From a checkpoint of a small transformer trained on Wikipedia: tied embeddings.
Each number is 128 + 32 x the weight over its row's rms, rounded and kept within 0 to 255. Layers, rows and columns count from 0. The size above them is the row's rms in percent of the matrix's.

# layer 3 MLP down (transposed), 576x192, rms 0.174, rows 24-59, columns 96-191
size [117 109  97  96  99  99 110  95  98 102  95  96  94  98 108  99  89 102 108  93  97 101  99 114  89 107 103 102 101 109  99  94 100  99  92  94]
[[190 111 111 134 188 134 126 140 165 140 116 160 140  83 153  62 195 129 146  91  93 172  88 122 184 169 211 131 119 101  90 157 167 194 121 138 160 166  55 171 129 123 140  72  85 152 108 121 129 150 178 156 139 110  89 136 131  98  95 114 131 103 118 169 105  97 135 150 128 123 122  14 127  88  80  88 131  88  31 140 168 160 114 118 146 122 124 103 102 132 119 102 123  88 157 142]
 [175 116 147 111 104 115 140 128 173  90 159 134 130 127 183 124 153 137 119  82 136 102 118 129 102  60 166  89 189 207 111 123 128 172 126 156 166  57 117 161  62 168 157 130 120  81 113 124  67 134 163  91 121 139  94 125 123 118 137  85 135 150 155  88 164 193 136 125 149 149 111 129 100 149 177 105 103  73 106 161 140 120 111 163 164 143  87  68 119 118 106 180 155 163 164  81]
 [124  89 154 145 139 116  94 167 173 198 145  98 119  79 123 132 113 140 100 121  87 117 109  96 129 117 116 144 129 121 108 105 131 114 162 114 166 150 143 160 101 110 120 121 147 121 100 111 192 176  72 102 168  73 112  79 132 170  89 161  69 129 103  93 184 142  82 163 116 164 121 160 136 129 162  53 192 110 159 143  63 123 157 139 134 149 133 144 144 164 171  99  41 130  92 137]
 [192 164  88 138 155 120 167  93 115 158 144  99  93 223 155 146  66 154 173 136 180 131  95 171 142 144 131 166 120 179 115 133 107  69 185  70 108 139  77 146 107 113  99 140 166  62 177 106 128 129 130 151 138  97  97 117 118  97 118 116  93 152 105  96 127 118 106 130 149 142 165 159 111 105 117 136 178 131  79  99  90 160 199 111 118 192  81 128 153 136 111 149 147 121 183 101]
 [133  97 119 123 165 130 113 133 132 101 112 139  83  90 104 178 115 110 104 162 205  79 150 126 125 106 122 143 161 180 143  74 186  93 139  68 117 115 100  84 135 143 168 104  53 138 156 199 132  85 159 164 173 100 103 134 162 115  84 133 154 109  77  98 115 137 104 162 135 162 211  91 110 113 227 185 126 140 163 115 153 225  96 180 145  82 145 120 128 144 117 107  99  96 109 148]
 [165 137 114 115 115 138  52  97 137 119  82  58 169 135 193  53 127 176 139 162 137 107 117 154 110 112  89 186 131 112 167 182 129 110 112 134 107 140 138  94 174 176 124 117 150 114 102 137  96 159 108 157 113 168 141  66 153 149 142  57 198 101 160 162  78 157 112 112 191  64 160 100 126 139 113 117 125 122 194 119 173 111  98 124 154 127 174 102 153  67  93 168 125 119 165 146]
 [120  94 165  75 142 133 183 129  88 107 104 141  89 154 173  51 150 121 152 178 169 127 130 136 107 136 126  87 132 157 154 127 130 112 122 146  98  92 142 140 148 130 136 120 134 145 140 127 170 135 106 120 109 103 165  80  82 119 176 111 146 113  85  83 196  75  78 132 110 149  68 101 127 195 180 145 150 163 142 140  42 105 128 107 123 112 136  39 139 112 125 130 109  73  97 165]
 [164 165 111 113 201 138 109  99 178 113 130 155 162 131  74 139 130  76 233 173 140 147 116 135 150 103 117 192 102 116 109 118 116 111  69 119 213 106 105 165 128 136  93 145  86 121 185 173 162 175 141 127 189 112 104 206 109 210 119  81  73 126 128 129 108 145  82 160 168 170 128 131 101 131 123  83 172  85 129 120 169  62  96 141 142 124 160 108 112 199 129 108 122 115 155 123]
 [131 127 118 146 124 138 128 136 108 178 114  72  58  68 142 138 108  72 156 181 101 120 114 144 114 172  90 115 101 154 141 146  91 147 128  65 134  92 123 189 127 115 133 165 121 133 113  94  82 157 161 105 137 108 219 122  97 106 117 106  75 163 162 149 148  99 100 189 150 130  87 133 105 110 164 131 160 170 122 130  77  93 112 147  72 122 134 175 114 184 126 104 151 144  66  98]
 [131 178 101 172 110 122 120 162 160 118  89 134 148 134 155 150 128 152  86 132 166 152 125 145 180 195 193 145  96 173  69 106 121  89 133 105 151 117 162  93 141  99 176 185 106 136 112 142 110 120 109 210 108 162 170 142 129  53 105 121 138 185 141 137 125 142 112 104 159 122  57 137 186 119 101 165 172 125 140 149 116  78 132 123 117 165 184 155 136 168 147 130 105 190 140 115]
 [103 149 117 175 186 153 115 139 148  97 127 123  88 113 134 162 145 146  93 162 120 157  95 127  71 160  78 114 128  99  63 129  97 148 162 153 101 165 155 118  84 131 124 121  80 118 143 127 116 204 148 126  65 140 112  83 125 124 124 154  89 116 130 196 104 120 125 170 149 121 138 124  94  95 122  86 117 130 158 128 132  68 171  86 135  99 131 146 100 126  98 128 159 165 153 155]
 [126 140 102 126 149  42 142 124  72 159 146 105 146  85 109 142 149 161 149 121 185 145 204 112 102 169 141 142 121 150 131 112 103 123 117  69 141 145 127 150  55 166 149  97 132 130 122 163 116 163 202  86 101 169 120 137 129 107 101  81  77 131  70 120 109  82 151  70 199 151 123 107 168 105 164 148 183 186 141 132  82 124 123 168 104 155 127 166 114 178 130  81 109 116  84 100]
 [145 100 105  94 119 115  92  80 100 156 174 131 138 119  97 130  94 156  96 123 153  65 122 134 131 146 160 145 228  90  85  92 110  78 187 182 132 125 157 128 161 134 119 109 152 156  98 121 133 149 147 110 142 121  99 110  83 152 104 126 120 184 109 158  58 172  81 119 184 153  90  69 171 125 158 117 154 109 193 139 147  93 140 129  72 113  87 122 135 139 130  93 142 148  77 142]
 [157 130 106 114 175 166 154 122 182  86 122 144  89  70  81 163 105 159 138 121 136 116 181 141 133 197  90  46 145  95 137 122  81 108 132 129 153 109  97  91 121 114 108  81 152  79 119 116 107  91 143 143 138 102 106 131 106  94  35 116 142  58 129 162 157 152  48 162 130  96 105 186  73 130 140 105 155 155 177 139 151 166 144 125 116 167 118 169 139 158 122 138 159 164  67 100]
 [138 134 106 101 125 126 146 155 155  99 106  96 159 136 147 132  96  83  73 161 103 131 173  92 198 158 112  87 130 138  91 128  98 107 153 157 117 106 127 125 113 126 156 117  55 146 132  87 116  69 143 112 147 139  92 150 123 125 170  99  92  92 166 100 139 182 141 147 156  43 162 126 124 121  81 122 139 157 146 131  95 128 126 187 149 173 126 124 106 121 163 136 141 181 138 113]
 [109 132 139 104 174 135 112 190 165  83 103 115 146 132 139 164 113 125 161 128 117  75 133 111 144  89 128 108 152 185 165 137 167 106 127 130 147 124 140  64 165 111 165 165 180 126 123 107 154  92 149 187  89 178 194 111  96 156  64 135 165 139 124  94 140 124 103 140 143  72 103 119 147 156  81 126 125 144 147 119 118 160 115 115 161 137 139 114 182 148 100 118 131 124 182  88]
 [157 111 109 160 159 120 139 105 112 124 152 117  92 125 161 224 111  84 126 126  95 145 101  70 131 122  85 111 138  90  83 110 105 171 209  95 135 100 155 113 128 156 117 110 116 161 162  86 112 140 153  20 118 151 100 164 171  93  77 125 157  71 109 151  80  76 208 177 117 214 155 104 158 110 142 120 127  97 119 145 122  86  80 200 178 184 150  87 171 158 108 127 109 129 137 144]
 [139 119 149 130 116 149  93  96 116 117 133 130 105 160 125 111 100 145  62 190 212  99 117 127  54  77 134 128 102 126  75 113 124  99 158 143 127 138  99 107 165  72 106 146 108  97 164 146  99 127  76 138 135 163 153  96  90 119 136 179 144 161 146 190 117 138  89 176 144  85 116 106 146 174 133 168 109 148 109 134 142 137 123 112 145  80 140  56 190 142 172 165 121 133 158  94]
 [125 112 109 145 178 132 136 186 138 111 132 109  82 149 107  81 141 142 135 158  61 168 127 102 106 130 134 107  77 134 115 126 165  99 122 107 102 189 110 165 161 136 190 156 151 155  70 133  89 107 139 102  89 161 122 172 125 146  89 136 119 113 227  60  67 179  26 114 107 123 148 107 148 126 152 211 137  69 119 105 126  90 176 135 123 150 144 159 103 181 159 142 148  87 137 120]
 [111 119 175 118 105 133 154 144  73 129 139 112  85 155 161 132 123 144 111  70 144 136 109 139 178 140 162 146 172 151 157 191 146 125 121 124 146  87 103 123 182 119 181 122 171 130 109 151 155 103 123 147 185  64 134 122  99 139 106 170 110 121  99 101 159 105 159 191 127 191 186 125 129 164 182 255 121 211 140  84 123 196 137 134 120 166 128 109 190 170  71 102  73 103 116 123]
 [142 146 135  97 138 144  94 171 142 124  79 140  84  78  81 132  61 167 224 152 165 147 138 106  83 154  92 134 148  49 133  94  89  82 128 129  90 169 155 122 144 159 129 179 168 134  62 171 129  97  72 133 136 111  87 126 123 190 113 143 178 145 145 174  80 201 115 148 130 147 118 133 126 125 157  90 118 101 136 181 109 110  87 126 100 113 155 181 170 112 135  79 143 137 177 117]
 [ 86  82 106  88 103  79 130 148 153 107 168 158 165 138 144  99 119 130 182 161 119 129 105 133 154  97 165 124 138 101  82  98  90 111  64 196 143 111 170 104  70 187 185 160 136 153 182  95 135 209 108 125 123  99 139  48  91 105  77  94 149 124 109 166 164 109 101  98 146 112 127 160 128 157 100  86 151 134 134 144 109  95 121 114 196 172  45 173  86 132 139 111 164 123  73 153]
 [106  77  98 130 179 132 149 130 147  97 160 137 167 130 139 120 121 136 156 138  50 133  97 127 125 168 182 121 169  87 120 113 127 147 153 134 117 126 178 177 134 120 146 129  71 151  98  82 138 105 184 179 130 113 149 197  93 140 118 129 167 128 142 127 102 114 135 186 140 118  97 141 117 131 144 101 169 171 100 149 149 103 140 140 122  98 131 124  83 118 145 138 127 100  94 138]
 [104 110  79  92 141 143 159 145 105 132  76  85 127 135 120  95 131 143 102 124 125 176 141 120 159 100  96 140  48 142 119 139 177 123 152 185 195 123 101 140 143 212 107 159 130  95 135 100  75  95 167 156 121 121 153 143 120 175 179 101 157 100 107  76 104 105 120  94 158 138 159 155 109 136 181 123  98 131 191 181 185 155  90 146  96  83  60 128 155 144 125 137 177 127 134 133]
 [129 106 116  89 111 149 109 119 118  73 102  96 115 106 149 143 122 111 173 157 167 124 127 128 150 145  76  97 115 149 181 158 122 144 136 162 116 128 150  75 130 167 168 132 104 177 171  69  97  95  81 123  90  90  75 151 144 103 161 178 142  70 199  70 128  91 102  95 117 141 117 151  96 116 129 124 116 103 175 120 125  78 123 145 168 147 146 129 114  71 156 180  87 106 142 162]
 [127 148 193 151 114 111 198 133  64 137 172 112 123 159  64  85 101 124 163 122 156 100 105  73 102 127 128 124 157 165 107 123  98 140 153 145 144 132 100 154  83 170  90 135 103 100 112 122 112  98 152  50 164 123  21 108 146 209 179  99  95 140  94 142 114 169  95 116 148 171  67  87 124 129 165 152 170 171 132 127 121 102 150 121 118 152 128 104 105 121 128 151 203 165 138 121]
 [120 141 129 131 168  79 164  69 222 139 162 113 132 116  77 146 157 147 141 145 101 177  60 136 199 188 114 104 114 152 111 113 131 138 129 115 100 120 119 115 114  97 118 124  91 118 134 130 155  67  88 104  95 177  67 110 127 144  97 113 104  85 188 179 110  81 169 140  78 135 180 142 106  81  71 125  85 143 147 162 145 150 135 107 116 164  75 153 145 103 109 111 134 118 110 163]
 [162 161 117 191 161  99 145 128 102 135 108 133 119 114 110 104  65 175 125 138 150 148  89 154  69 187 150 141  64 108 140  60 144 170 148 151 161 103 151  77  99 162 102  79  67 190 107 151  87 118 113 131  84 169  56 124 110 179 124 162  87 157  94 111 211 137 125  85 132 153  90  99 157  83 131  91 164 129 121 123  56 109 142  74 134 128  54 130 153 152 152 104 150 121 158 125]
 [202 120 179 155 133 104 142 138 173 149 150 113 138 136 154 180  85 130 115 102 127  90  83 158 103 175 145 142 135 145 141 130 132  99 152 127 120 143 129 152 124  97  86 105 112  60  88  93 131 112 128 189 159 173 132 128 129 109 146  99 168 106 151 121  82 133 165 123 128  75 113 148 145  88  83 124 112  99  85 131 112 157  91 102 104 129 131 163 142 147 103 143 155  78 136 166]
 [185 113 175 143 145 172 138  74 171 144 131  84 129 164 154 122 106  61 114 183  78  70 146 147 101  99 164 148 178 123 168  87  75 143 127 142 118  89 132 113 141 113 163 149 108 141 122 150 102 149  72 105 125 169 133 154 158 139 134 153 120 198  92 152  81 101 102 120 208 128 154 184 122 118 131  72 160 181 118 187 152 157 164 147 152 125 123 181 113 110 122  64  95 133 101 111]
 [107 140 158 177 183 151 118 142 126 146  95  89  91  94  82  84 127 158 141 138 125 103 101 126 142  95 177 149 114 111  98 129 112 112  79 105 125  97 143 115 154 145 111 200 111 127 141  90 115 127 169 100  94 110 153 144 166  98 123 119 175 106 124 113 204  70  65 116 104 146 120 155 152 110 151 125 173 117 182 142 145 112  87 157 111 106  80 103  94  86 125 153  91  76 126 123]
 [ 93  90 134  69 173  52 207  73  89 137 136 150  83  86 105 143 156 202  70  94 183  79 125  95 171 103 115 104  82 144 171 158 163 156  83 128 163 131 175 100 119 116  84  83  47 110 100 104 145 131 184 124 117 139 148 104 141 127 123  62 101 136 118  69 115  77 150 127 115 137 114 126 137 148 126  73 145 147 131 124 142 128 122 130 122 145  83 133 122 102 107 158 136 177 119 155]
 [161 147  81  75 125 123 131 152 104 144 104 104 103 141 127 164 131 115 127 146 190 129 196  83  91 112 120  84 154 137 145 144 180 141 138  97 129 126 168 150 122 140 171 124 120 131 104 204 174 126 137 125 133 146 192 116 185  93 155 183 133 186 128 104 166  93 186 171 121 186  83  87 123 117 154 165 133 127  90 124  76  59 127 144 194 148  67 152  76 127 101 108 136 167 154 142]
 [146 128 134 136 153 123  53 136 128  91  97 158 100 107 157 131 149 181  97 113  84  61 115 106 180 141 173 125 105 212  70 142 178 146 105 108 119 147 114 131 152 118 144 130 134 125 119  66 122 108 158 115 102 107 114 151  82 153 170 101  85 179 138 119 143  42  91  79 159  79 184 141 127 127  60  95 130 136 125 180 118 164 156  47  79 133  91 156  76  75  75 176 132 139 144 110]
 [147 145 125 151 152  61 121 125  57 212 159 108 141 167 168 131 172 135 105 159 134 129  98 114 116 121 173  93 126 151 105 118 105 130 125 237 158 117 168 101 129  83 141  98 151 101 134 127  89 162 154 135 198  95  54  76  92 131  78  95 113 135 100 109 183 112 170 137 112  68 111  88  78  75 110 154 134 144  70 125 167 121 165 132 151 135  75 147 140 159 137 149 141 140 176 180]
 [ 96  96  88  70  99  83 101 162 128 106 119 158 159 108 164 157 131 186 128 112 161 117  97 107 144 124 145 147 180 147 110 143 177 126  95  90 151 131 145 198 146 142 148 148 116 152 143  80 131  94  83 136 153  94  60 106 115  74 133 185 114 114  80 111  98 130 136 133  93 133 136 164 166 107 148 191 127 142 119  98 148 158 141 134 184  57  88 149 140 115 125 121 150  99  73  88]]
# layer 3 MLP up, 576x192, rms 0.181, rows 25-60, columns 96-191
size [104  99  97  91  98 106 102 109 108 100  95 100  90 109  98  92 105 105  98  86 100 103 110  85 100 105  97  95 110  93  93 108 106  86 101  95]
[[172 111  99 189 122 145 163 161 161 120 190  93 139 106 131  98 168 118 128 109 121 158 148 127 137 103 130 156 139 101 205 155 158 125 135 159  90 121 111 109  63 123 132  72 138  98 151 144 123 146 146 104 163 128 161  97 211 106 134  74 171 170 167  63 134 173 224 117 120 113 172 109 113 169 185 126  94 118  82 141 169 145 115  94 110  92 131 149 176 108 155 131  94 169 112 136]
 [ 94 139  67 148  98 127 125 154 221 128  61 166 185 147  84 130  61 128 129 127 114 110 130 122 169 104 130 141 114 105 113 137 120 143 149 149 163 167 111 192 136  92 134  76 117 108 152 151 150 168 116  93 120 115 144 108 108  78 150 146 199 107  66 171 132 141 172 111 145 162 154 117  79 133 123  34 114 114  98 125 102 121 134  90 103 146 126 157 165 110 191 100  71 132  92 145]
 [111 188 106 145 154 127 112 116 129 162 124 118 127  98 127 133 154 170 126 161 129 115 130 152 153 124 167 156 181  93 129 144 102 136  95 140 158 100 175  68 108  98 155 160 127 123 179 141 150 152  32  77 174 158 101 130 163 158 158 142  95  49 107 106 159 160 117  93 121 106 133 156 109 188 109 103 166 117  98 135 154  98 185 174 141 144 127 125 150 110 136 115  72 130 148  83]
 [ 63 143  75  86 121  75 135 136 114 116 172 174 102 128 141 157 147  91 133 126 128 171  90 141 120  95  85  95 127 153 125  95 147  85 114 135 171 181 114 117 140 105 133  83 128  81  45 141 144  97 101 118 144 180 151 142 163 116 139  85 124 101 191  94 145  46 137 119 153 134 142 155 132 148  63 136 164 118 135 123  93 121 167 127 185 155 103 101 141 212 110  70 140 172 135 152]
 [167 165 105  75  85 170 138 167 116 115 142  30 110 103 101 115 171  46 125 121 103 104  98 177 156 131 128 104 129 116  92 163 123 132 126  89 132  91  77 167  74 131 130  89 129  84 134 124 149  61 181 127 146 115  68 111 128 101 135 179 140 143 130 101 194 156 163 150 137 181 110 139 149  96 139 123 101  57 148 108 158 102 130 131  86 135 126 176 141  74 106 149 169 117 142 146]
 [192 202 154 150 135 118 171  87 118 176 193 168 154 200 117 119 178 110 133 166 193  97 180 138 115 134 104  70 186 131 121 123 160 136 161  93 159  92 171 133 135  83 126 140 112 124 148 121 102  81 170 144 199  74 119  91  81  78 114 117 111  54 105 173  63 123  66  85 159 118 135 124 167 115 115 152 156 144 124 104 137 128 132 126 131 129 182 137 137 100 153  94 110 120  80 118]
 [133 162 115  98 145 144 158 105 153 109 116 128 142 185 155 115 128 100  78 160  84  86 137 114 131 153 190 188  82 194  97 114  59 141  99  73 149 107  96 159 127 123 107 142 120 170 204 131  95 174 172 109  98 115  89 101 111 187 136  97  58 135 103 106 160 147 176 144 137 179 176 147 152 129 163 112 104  97 132 114 128 163 173 162 107 125 138 140  98 167 100 139 129 166  85 132]
 [139 108  88 124 123 124 116 111 115 159 160 106 201 108 145 169 103 125 127 118 200 122 134 145 175 126 126  71  48 103 103 167  88 106 144 144 174 122  95 201 113 111  89 130 150 150 121 135 136 114 149 130  74 164 125 145  96 189 148 152 133 183  79 123 139 142  96 127  84 101 152 184 179 105 110 134 155 146 102 136 154 128 148 101 100  83 155  90 127 114 149 144 126 148 118  83]
 [135  88  35 125 110  88 162 113 104 168 127 157 120 176 110 124 153 149 126 121 100 182 140 123 127 149  98 130 141  57 103 102 187 151  68 159 120 122 175 143 151  80 129  89 126 108 137  87 194 115  96 109 121 133 136 149  99  87 207 115 189  71 155 135  81 165 118 156 120  42 103 100 158 194 135 112 141 137 185 138 108 136 171 125 166  75 126 142  84 101 113 128 121 110 141 105]
 [ 71 103 124 127 143 113 123 110  84 147 161  93 107 129 119 160 115  83 115 159 105 156 115 185 133 133  79 144 148 116 120 134 103 160  93 149 122 150 133 106 162 158 179  89 113 118 131 109 155 129 147 112 187 175 178 127 192  92 179 175  87 138 117  90 143  82 154 147 126 108 120 167 156 129 115 128 192 136 162 127 153 188 145 148 149  78 135 124 178 128 196 100 130 177 124  73]
 [122 143 123 111 153 152 141  89 143 156 116 151 126 103 122  71 114 126 160 125 157 127 127 140 114 182 124  86 116  98  98 136 125 154 131 137 103 157  81 123  71 128 134  81  97 154 126 193  84 194 140 200 158 150 117 109 115  50  86 138 154 134  96 150 157  87 140  79  94 108 133 116 119 154  91 120 178 111  96  98 157 122 170 128 118 154 152 132  99 134  84  97 157 124 126 120]
 [114 118 154 112 148 134 143 157 152  61 127 128  83 114 148 154 116 140  81 147 126 118 180 110 104  70  40 170 101  59 136 190 115 122 141 138 134 126  99  93 174  62 114 121  95 106  96 216 102 157 134 140 122 180 159 132 125 114 141 163  88 143 166 235  86 159 103 139  96  80 126 112 160 154 104 103 163 146 146 139 135 106 140  95 138 185 101 169 118 124 168 126 133 104 113 156]
 [ 71  97  96  60 114 128 107 150  92 123 121 128 139 123 105 152 142 120 132 128  83 107 120 123 137 121 152 119 115 110 106 154  95 113 143  94 147  86 156  95 104 201 134 163 103  66 101 123 119 105 187 121 165 119 123 125 145 110 136 138  94 116 142 168 213 166 127 128  90 115 123  78 112 103 144  91 139 170 113 122 111 143 147 125  78 108  98 129 148  79 112 133 114 154 126  95]
 [109 123 123 129 153 118 132 126 145 137 130 140 108  99 197 170 144 133 118 109 121  64 184 128 129 121  92 128 121 114  90 126 116  63 104 132 136 151 158 122 145 146 106 156 166 135 114 120  75 132 204 110 153 199  92  98 185  83 202 112 146 119 135 165 158 141  90 126 115 109 126 137 161 116 113  98 190  92 105 122 121 146 186 162 140 139 114  93  76 167 163 172 139 174 109 168]
 [140 121 179 173  84  99 155  92 199 156 190 134 128  55 163  82 126 149 113 120  65 100 149 175 137  75 113 125 149 142 127 110 171 103 100 164 127 125 199 150 121  89 146 128 141 145 151  89  93  79 160 134 135 110  93 127 145 153 109 120 104 126 112  73 183 133  94 159  97 127 135 165 115 128 126 192 143 140 103 177 180 177 161  89 112 124  64  97 155 110 104  65 144 105 139 105]
 [ 59  77 221 119 140 116 155 137 131 147 118 154 143 126 176  94 105 149 149 142 123 101  69 131 150 129 153 149 127 129 130 115 122 156 131  47  88 126 156 119 127  93 171 158  84 105 133 169 123 152 158  93 140  33 164 141 103 157 132 163 158 114 144 123 182 143 133 134 209 140 114 125  46 175 116 113 175 123 108 145 148  95 105 188 102  98 177 105  90 112 110 103 146 113 102 136]
 [115 111 158 159 120 128 176  89 123 137 127 105  94 155 151 144 156  98 132 142 165 108 183 140 131 137 146 113  87 123 103 127 131 146 137 119  76 173  91 127  99 152 170 159 146  96  96 120 118  87 115 175  93 172 146 165 132 159 174 105 147 135 124 138  75 152  37 160 122  85 107 126 185 107 111  91  81 134 159 133 104 196 148 109 104 138 128  88  70 129 115  78 138 166 118 151]
 [145 200 111 162  90 126  98 159 146 165 124 158 145 125 144 150 126 107 142 102  77 101 149 118 103 107 121 168  99  93 164 133 122  77 117  66 117 149 106 139 104 136 134 157 175 158  77 143 132 108 104 123  92 131  54 139 127 184 157 164 121 163  58  87 159 134 101 134  76 115  76 147 148 174  87 119 143 185 149 164 173 151 120 113 173  64 127 149 112 101 106 126 144 161 137 135]
 [144 125 135 108 136 140 130  50 110 109 109 183  99 145 139 104 151 128 131 128 140 128 147 148 140 171 131 128 119 158 155  59 118 109 135 148 125 120 141 167 117 121 113 183 129  87 130 128 169 174  84 102 158 137 147  50  86 178  64 143 131  95 116 113 147 190 140 214 159 141  99 174 196 134  85 106 113 114 125  88  92  77 157 121 176 128 178 132  91  95 119 177  97 173 122 136]
 [108 118 157 108 109 192 105 161 131 150 102 128 160  96 162 150 122 151  80  89 139 125 111  97 133 112 144  96 150 168 159 134  98 154 145 110 110  69 127  99 115 128 132 115 162 134 143 121 184 166 104 134 115  78 139 113  91  88 180  72 139 137 178 114 173 139 153  96 120 181 114 100  76  79  72 154 135 142  77 155  88 127 137 135 152 152 139  85 101 119 176 130 145 148 132 123]
 [ 99 111 159 127 145 188 125 121 150 163 168  70 146 127 117 138 133 156  74 129 115 169 105 114 186  92 172 155 150 123 158  40 136  97 204 140 180 104 104 146 101 103 184 111 124 199 122 112 149 162 138 133 113 167 148 123 121 140 108 132 116 136 146 144  74 151 111 111 127 162 165 171 126 109  96 125 115 122 144 143 125 138 129  85 101 113  65 183 147 165 162 126 130 134 174 162]
 [ 88  70 103  98 132 178 146 122 124  99  96 114  91 142 146 106 111 133  97  89  89  81 196 182 170 107 153 140 126  99 121 150 168  80 146 137 187 177 124 140  78  86 163  84  86 106  90 130  79 231 149 126 105 111  90 125 127  88 107 126 164  94 178 202 132 135 126 145 130 142 123 127  93 226 122 171 187 167 104 157  86 122 142 181 116 151  69 137 127 142 137 141 116 146  71 146]
 [137 122 149 121 120 174 127 110  76 177  86 116 139 161  85 112 101 132 106 180 107  88 153 134 131  86 143  83 129 127 138 122  94 148 161 123 173 114 164 137 107  62 142 167 113 167  53 130 144 143 201 101  97 116 161  97  97  99 206 132 139  74 176  99 133 174 152 151 130 120 186 129 119 161 162 153 129 131 212  69 180 121 122 147 127  92  63 189 149 118 106  85 106  97 147 128]
 [137 162 148 138  63 143 129 101 170 100 123 122 140 142  88 161 183 204 121  91  55  95  96 110 109 165 137  78 122  82 148 133  92 148  85 134 181 185 116 142 166  87  95 177 118 110 119 174  90 112 166 141  98 171  86 142 148 131 143 138  70 122 148  54 141 105 108 134 115 138 153 124 124 160 156 123 196 153 120 161 152 141 135 120 114 115 111  83 119 110 196 141  99 173 121 150]
 [174 230 116 119 151 183 143  96 104 121 176 115 108 103 104 147 106 101 130 176 153 108  80 122  89  94 130 103 133 198 114 107 119  54 115 109 113 148 141 174 118 152 145  95 112 181 137 155 144  98 115 155 144 106 165  96  78 151  87  80 115 150  91 123 136 186  92 180 151 117  96 167 134 108 102 109 137 119 132 174 133 122 118 137 195 117  73 163  95 127  91 189 169  82 161 113]
 [173 133 117 199  43 201 195 130  90 131 197 126 134 158 128 124 160 146  86 129  99 129 139 151 130  67 133 110 108 105 160  83 101 126 141  99 159 135 165  95  88  97 139 148 153  73  77 142  95 166 140  96 142 114 111 102  67 162 143 182 136 158 104  91 179 112 107  67 147 194 135 119 140 170 120 130 179 115  97 146 124  92 155 133 174 137 131 159 126 145 156  96 140 119 136 143]
 [143 109  94 125 162 165 145 157  91 153  90 110 148 137 162 148 119 110  89 153 104  95  70 105 104 164  97 135 109  96 111  75 196 114  18 150 123 115 158 130  91 130  43 131  87 104 127 148  99 143 109 131 166 193 125 140 140 139 133 104 112 121  96 133 143 130 138  91 126  79 107 163 114 135  63 115 117 181 133 164  79 115 110 109 157 115 113 169 142 184 161 106  98 133 139 139]
 [ 91 117  86 132 102 166 121  83  81 133  91 128 145 138 151 154  58 131  66 157 115 169 161  83 124 112 102 167  98 130 161  93 119 169 158  63 128 106 156 144 101 116 116 174 166  89 235 130 129 154 154 100 102 146 147 118 172  97 106 127 109 114 114 131 113  93 139  95  81 115 109  79 128 178 158 153 171 138 101  80 145 202 140  78 135 114 117 116 144 101 132 162 145 139 116 127]
 [142 206 170 163 158 131 142 204 124 118 115 100 151 139 170 179 131  80 129  68 136 138 133  85 142  83  98 109  98  90 114 108 152 122 135 119 135 107 121 101 148 136 103 140 135  82 157 136 112 204 104  99 144 171 141  91 127  56  61 167 198 122 107 148 169 221 124 120 131 160 117  78 189 131 133 142 109  99 135 110 121 146 136 120  72  70 172 158  77 143 145 162 108 122 175 144]
 [ 76  88 121 115 109 142 137 140 129  80 121 141 172  43  92 131  93 202 128 116 130 185 119 155 126  77 135 143  71 161 155  84 135 124 153 166 139  45  88 193 132 170 186 122  98 151 108  62  72  61 123 134 149  91 122 129 160 136 146 101 126  80 150 128 133  91 121 182  92 109 151 165 159 132 116 113 127 126  97 136 143  58 147 125  59 111 134 128 196  79 122 146 122 116  64 143]
 [154 119 136 159 103 127 142 159 139 145 163 155  90 137 171 186  52 120 144 149 152 140 141 115 147 168  98  90  88 100  90 138  94 178  38 126 162 134 126 142 129 142 121  94 161 137 206 119 135 110 144  93 150 146 178  98  94 151 128 204  90 120 146 134  39 139 137 147 149 113 101 112  47 130 134 100 113 103 121 101 129 190 175 113 103 143 169 154 159  85 150 130 135  99  62 114]
 [131 205  91 145 146  99  82 115 160 132  90 130 175 104 107 125 102 116 120 130 120 128 129 168 134 136 116 113 101 125 102 180 139 162  60  96 118 159 131 144 114 106  78 100 138 115 154  90 115 139 153  95  94 215 141  94 119 160 158 116 209  94  85 140  94 158  95 163 108 158 132 137 157 114  70 125 154 135 155 111  82  69 157 170 209  71 142 147 173 140 118 146  39 125  96 113]
 [146 157 143 120  69 112 138  88 142 206  80 187 111 129  99 155 105 183 105 114 128 124 108  61 106  78  75 110 162 182 107 136  99  99 126 161 165 123  73 105 122 112 102 114 153  80 133 147 112 161 142  92 107 142 141 124 115 101 147 131 188 115 163 132 109  90 158 148  99 136 121 115 141  92  98 111 141 123  24 125 139 148  95 136 196  99 130 132 111 128 103 176 179 111 119 109]
 [195 144 137  97 107 126 113 152 146 149 119 136 184 149 101 166 123  63 161  83  88  96 147 162 125  48  61 110 140 120 191 203  96  85 114 135 122 173  99  86 123 210 128 134 118 166 111 100 107  95  88  93 118 160  57  97 136 175 135 134 103 147 197 108  95 133 117 103 139 144 100 123 160 124 114 119 154 128 104 138 148 146 133 120 126 124 100 119 118 109 138 148  75 158 107  82]
 [127  64 132 128 110 158 116 150 121 108  96 159  95 155 158 195  79 110 123 118 104  77  97 131 120 118 137 161 157 100 111 114 130 154  57  89 187 103 178  19 188 105 122 159  65 166 133 148 153 161  84 127 174 136 142  83 101 146 149 147 215 154 110 146 102 134 180  86  98 126 168 127 137 176 157 161  98 110 119 125  72 163 149 131  97 161  51 168 174 154 148 149 105 143 141 122]
 [117 150 220 138 161 109 116 129 166 108 131  86 134 160 106 152 193 124  84 154 116  36 157 156 106  95  90  96 140 141 128 105  97 158 152 115 111 116  99 109 108 197 122 160 164 121 174 176 108 125  92 151 163 162 142 127 152  78 161 140 135 205 114 136 186 151  89 103 188 123 152  94 137 125  81 149  96 149 128 176 166 102 151 151 176 128 103 104 147 130 102 111 195  95 107 148]]